config.yaml
n_kv_head: 2
norm: "layernorm"
parallel_block: false
doc_mask: true
steps: 3988
Each number is 500 + 25 x the weight over its row's rms, rounded and kept within 0 to 999. Layers, rows and columns count from 0. Numbers have three digits each. The size before them is the row's rms in percent of the matrix's.

# layer 3 attention value, 64x64, rms 0.08, rows 0-63, columns 0-63
099:466477486492474502480475471515536482522483492477439464504478472511467475492465476503486467502463542472500507553485474507483486480512510471433523489553499500501505526488520505509515512473525509
084:518505528498499469452504525504465473521461488530489417476517461513508514510492454499498494477521478450522471521521507504550526449488474516507487488477531488486519481513472512505522512514510502
107:505494515525495539469499489523530528513503490527487503522519469536490528539549499511521505506491506543500477520548537545525507531537509494552504502505496482541514490512529529537486464504530545
085:488520459482524509528474501490517526509488501528498530510484486518442500478494532515497484520506510517508512541511580499487544530466483486555559498513526522519505535518510481478506523519512477
089:463500501473493492525500497474487550500561521467439474483523509504491498496508504499517521486479512512499488517483564510494495489490550447531478463511457479541512510513454505492498508510514467
101:502504549492509479444512512512507506511480470529471454467449490502514483532463454466486473472498511447473448508473534493497482509467487493523469524483489490509475513490508503484459477489515495
115:480463498484478501440442494499487484504469486504450504510466500470518475487455488492495510462490496492470458485444514473496518458496464460467478494473490490475478473482489492486489484480491464
078:497499535501508503431478525471520469489539483486542524487475504510493501512540478500504452503498486472532425507535475463541496524539514508499507494545510492527503497518505498524476474516502514
080:506534461466497510495458529510524572497498508479489491455512509511496498501491421498488511470501530491500527484513550497496465475519521503465471444518521512488503505504483515520545507496516502
086:510529494515493518513547504501516522521513512470447484495545524518510512492529516532467491496535482559472537506522513504497468531478522507487506506536484501482521494473545533476547560489515495
090:504521486500506528519543507512543508502479527507512483527532520508531507498429509509513507491464468502512573533484524510479488541520501493506486545498477507481528526537498504529503508546460520
089:543545532484538497509470468491546532518505517509496519491494523529480491540505502495505526513531534513547537517528498504481525526541544506490504541530548481517495535533496513479499501490496541
112:454489475463476474500510464467476460489514458506471502468491504496493479463414499485507483493491504496468498480496480462494512513483472470463476486470503502478497475490451464528506496469516480
099:496454469497488460470508497495487493476459425498480466515457488508483491474472470484463513505492502490467490459486499447482484465499475513493464469454488503509483489491508506496498485469538465
128:488481508530495476449497489499486504493486492493471480484502458468488515454464478481459504484469461497504481488502477487516507508463525467462432510471502476486498466506465489504480500485443450
098:522488488521486468486504525497477496464477466488522513468507507490525462497514519503470549517470478476516539486479503526494484519446524489521488426494501482476489507473486498535482546484471446
099:498474478496499487459497486519525479519463511443489472482497472457510476488499497538478472472489513482512487492497494461505466503476524560525462473515473501469491421488509464512513495501478495
142:533524524482509526515552494506553516503518502515507486512509525533492506532493507488558517517524525481492515502528527527513526505522502501518530528517500560518495513535515551527563523512523526
095:506497472511516471464542475522468507522515547546523507503467501537506543502527469474483511518547519474503516536503471456542492533503527487476477525467522473496505510534499477486517490511522535
099:549512520479495484525459509493488512578532498527507514473529518543491513458527513496505505499518506519525499518501500524481507506491479501563494539491531486511559503520557501496483525497479509
089:514520510521506461510498477488536499500501509512491514571493520517496519478494463519488491489497531524539500500563567524480481518478491512564546519508518524516514532479520516488540491489484512
111:497539541464519518522524485522494529501524537455521482509506526504507483485545479483513530511549493512512521509530513509543500525495519508479496498510533517504488484444513505515435512491520563
128:480532552537491509523516499505518556510524493545531528536518492548526507520532516497525522520533537522532505542512490514546512510507511518529524520537506518518475527505508534520494530521519491
102:498501514477530478476456485487527520435503493487462496492481506494505495515445453477485472458468511475449516518480481498441517511487497501495492472512481473461489453479488521491514468490507522
087:499466472495495474507502509508530508453512497493507478474524539492492515512474459500477548530524517479489516472462512511490511483538487504502503562471525485502481486489586509532470478529510521
094:450525459528494526491468479534457492489477479513496477490486503500505509505504474499504486462549440478514492490530466485523526539518460499537526534520499499522512528499547511543518478515521494
099:504511444502553470555484506455491462461493461471523460495468468507497539468504485471470481485476494527489501493478487510496485479477463482469488474472492496475497534490452493506486478492495501
106:439466440499497472510491469523488473478466499472452513457483484495507453461479474479504525497501488498512483465479517487507477510462464508473476467490474495494482522470489501492531473467523486
094:532515508523510513506505480498518550522465519504460530521527506548531561525549537482491477510475521485535502544504515515511469522511485504485544493507502508560534503489499505491504539514505523
100:480514477540508485468510473492540521494505540509521483517517500498526467515506507540533514514508517548488532510517559509453515528478549498514465494494510493547476533496534503538544525497501482
087:532501495530457485526537489505497460499448500484516526512523480533476547536528505506484488505470491489513512520488524512526520464536506473518493486557461459495469501483475502515539481487503549
129:540539480522531498503539508527512523499562532510510519532538492481522535528502528509508523525522518519529519520527510536493512529521538507548528513510505515531501517536537482509531520509508541
127:504462463458476488508458504484516480497492479468461501474514500475504464516477476498465471468490483503447492453491487479460479468451488477478533462507456516483482473492526501499473483479487478
100:521499513565491482509506523507488528473478476538491457522437483516519530484469475495459466499498489548528495494517471490527517528519504466494483513455481502487489496521517482529527507499523448
133:518497488512526490500542527536482461532528498557529506541519528512494551467506488528479520514539509516544516494517513502530490544528535497515511520516540502494509537519548533495480516507509509
106:530512536500520539476528497489524538478510510500520499516506535505500529522542505568488575536533527514498535491510540514496528522534517532497478492522484528507493486529532518488511519500497526
099:501515517450501519547507488493525519509509506501497481552454486522513546484516454484496450465492494481499480494496478451556511508508476484545506501491503496488503520487475506472475474495567488
095:507481490539495506495532499519490480506472536581523507518510466473503510469463460483487526485510497547480493466489515477560506510524559500482487517519491497503521481471497512498487545482523520
107:471517499519554522484484522507531484527493493504534527500507492507486592514511482513545484475530503542478504511488522470472521521522504508497536500518551510515517518521540545514484512484516519
101:490528479518473490485506484458525509527471489533436519510472523513480525464525476520504501514511523440518509515481460520545517492487481497519500490540525486540527533497488482494511451485477463
099:470490506502456516459490489493494513462454485500475492491444474508462456469457496524519516483505535446487474481462479468482479510507454512494449490492479517487528481507501509471522502498507472
078:450501529521468478469499514504525519519521520527526486501504531536484495527505480477501514518494556480504467500540529503531525518517514483545496522525525476466472527451481488494445530501524475
096:513485487466516486495477474504563533478485557489507517472517509523481525562518552480478471482484492474476459523492511487483494498519490480488484498526459472507525534495452500505519485531468500
090:477507530459489504537521534544510508529489499489515523497532478514481522501547509447527516519524516541529542560489534499495497497503511504497536483491497500485494578521495523503524507525504519
097:499505551527501540541509472481483501511500525530496459464489510515485543540522543485470482510519523478511467516501481546522492495475456475547506507484475515531511533496473502460458491487511517
095:471510509484475536501505471502511472461542465435475493494479509500482498480485511508490536496493482489469471463518502522461504454484462479514499492495532540482465490511453486489515443477472513
105:493457497480510510500539477512521528497485510472514493496517533507502449498559544489501510516543480520497515504519505529497505493487495506575499512518514511519518511490575520493507543543488468
094:456506443451522485513509483458549497527514479495491448482494487474490528529490457532489480510481498506504490477533545494512494463476472494498488527494521522505474519525469529533495478489546511
101:499523513511517517554500533457521509496506480477485494487470506492490514510490444496481487565473504442481527521480503531515500485544525479483490536492558469505469511466526502471482479518506511
086:492522540503508512533523500493554490472547498479504491517495525459542459504551521497509482505513547543476454507502519481465519494488514532533490496506505443473527507511532479514488528494480490
100:518476522509520496533483503540504506490535471536549450510512511504495545496482484470495517522541492475503534511498475469561519536517519504482505517489519498493475548516514499509506520473548551
113:461462468483489472460472496532504449517451478505478483491506489484489473529468487481489474496513515504506441472508458472523482536510482498496513481496469491513451454504496507521493448497509522
089:517507513467491494480504502496471522486545471539477507519514508512512501505459502482459514495566512500556535548492504562515474525504526491539534500512511519492525473544514477509495502515488537
089:522481484478473466436509505535507503496446490535506508527506461485490493505489528471495434505484515483477468482524500519528466474494534500486457520506498536486475464513487446505490528496503515
115:507498517531527529514492514495543500497536510519505519512499549522506549499522471537493517526493535517495527523444521503508525457548511514505491528517535496492530497514514562492490515480536549
086:503497542506533507520452509513520539504514531523487516544483483497514547496476533502503490520497522524558511522496538522490501512529498523486491545475517529542529540462534507478516533485523528
090:494481468459525483477473508524455508536440510509497478533505520511527526477502449464496487505475514519497497487527474469510542551482553487529477502481514484528528520527540487506494511511484495
086:539518519507470510509559464510519505467480482507469495536519533486485485539451489519530483505483522552466512481515470546520491506531468470495502518491509512496551468507505517495501464471532504
084:463503456501474543451521491519541513504506501517493509486493510468561475506540503481498499487482467483498481469462548492469485494477501484462503488486449503499476484540522517512476532509456482
103:499520541490525501502560506518500541500510500507541513520548502522484540512491497514517516526499561495492512509484499479500504477502485461516548514479487530503493463455517551513538502489550534
084:481490523509481531491489520478553520496535517471481538522519447478499484525500507500499547483535493490533488485570448495499487506526528481523474485510515512526483509537527518516459511515528474
104:517490548488456523467498511509515526496424515517499502532494493486484482524461445523483496466501518455478457512525505532504547487506481506513464498494496487487487524512506558509523516482476497
091:514503463488475505448469511462466522482470505474502495468474499481486512450459514491494485488475508511488474455534526525513495498466468487500525503478478518503482458578490496513503480530471514
095:444480471483485501479480469520484490515484485427508488489497483532475515498539474471491474491488472528532516473525486496513450489478526498467536487477513457525471460485527493522488480497526525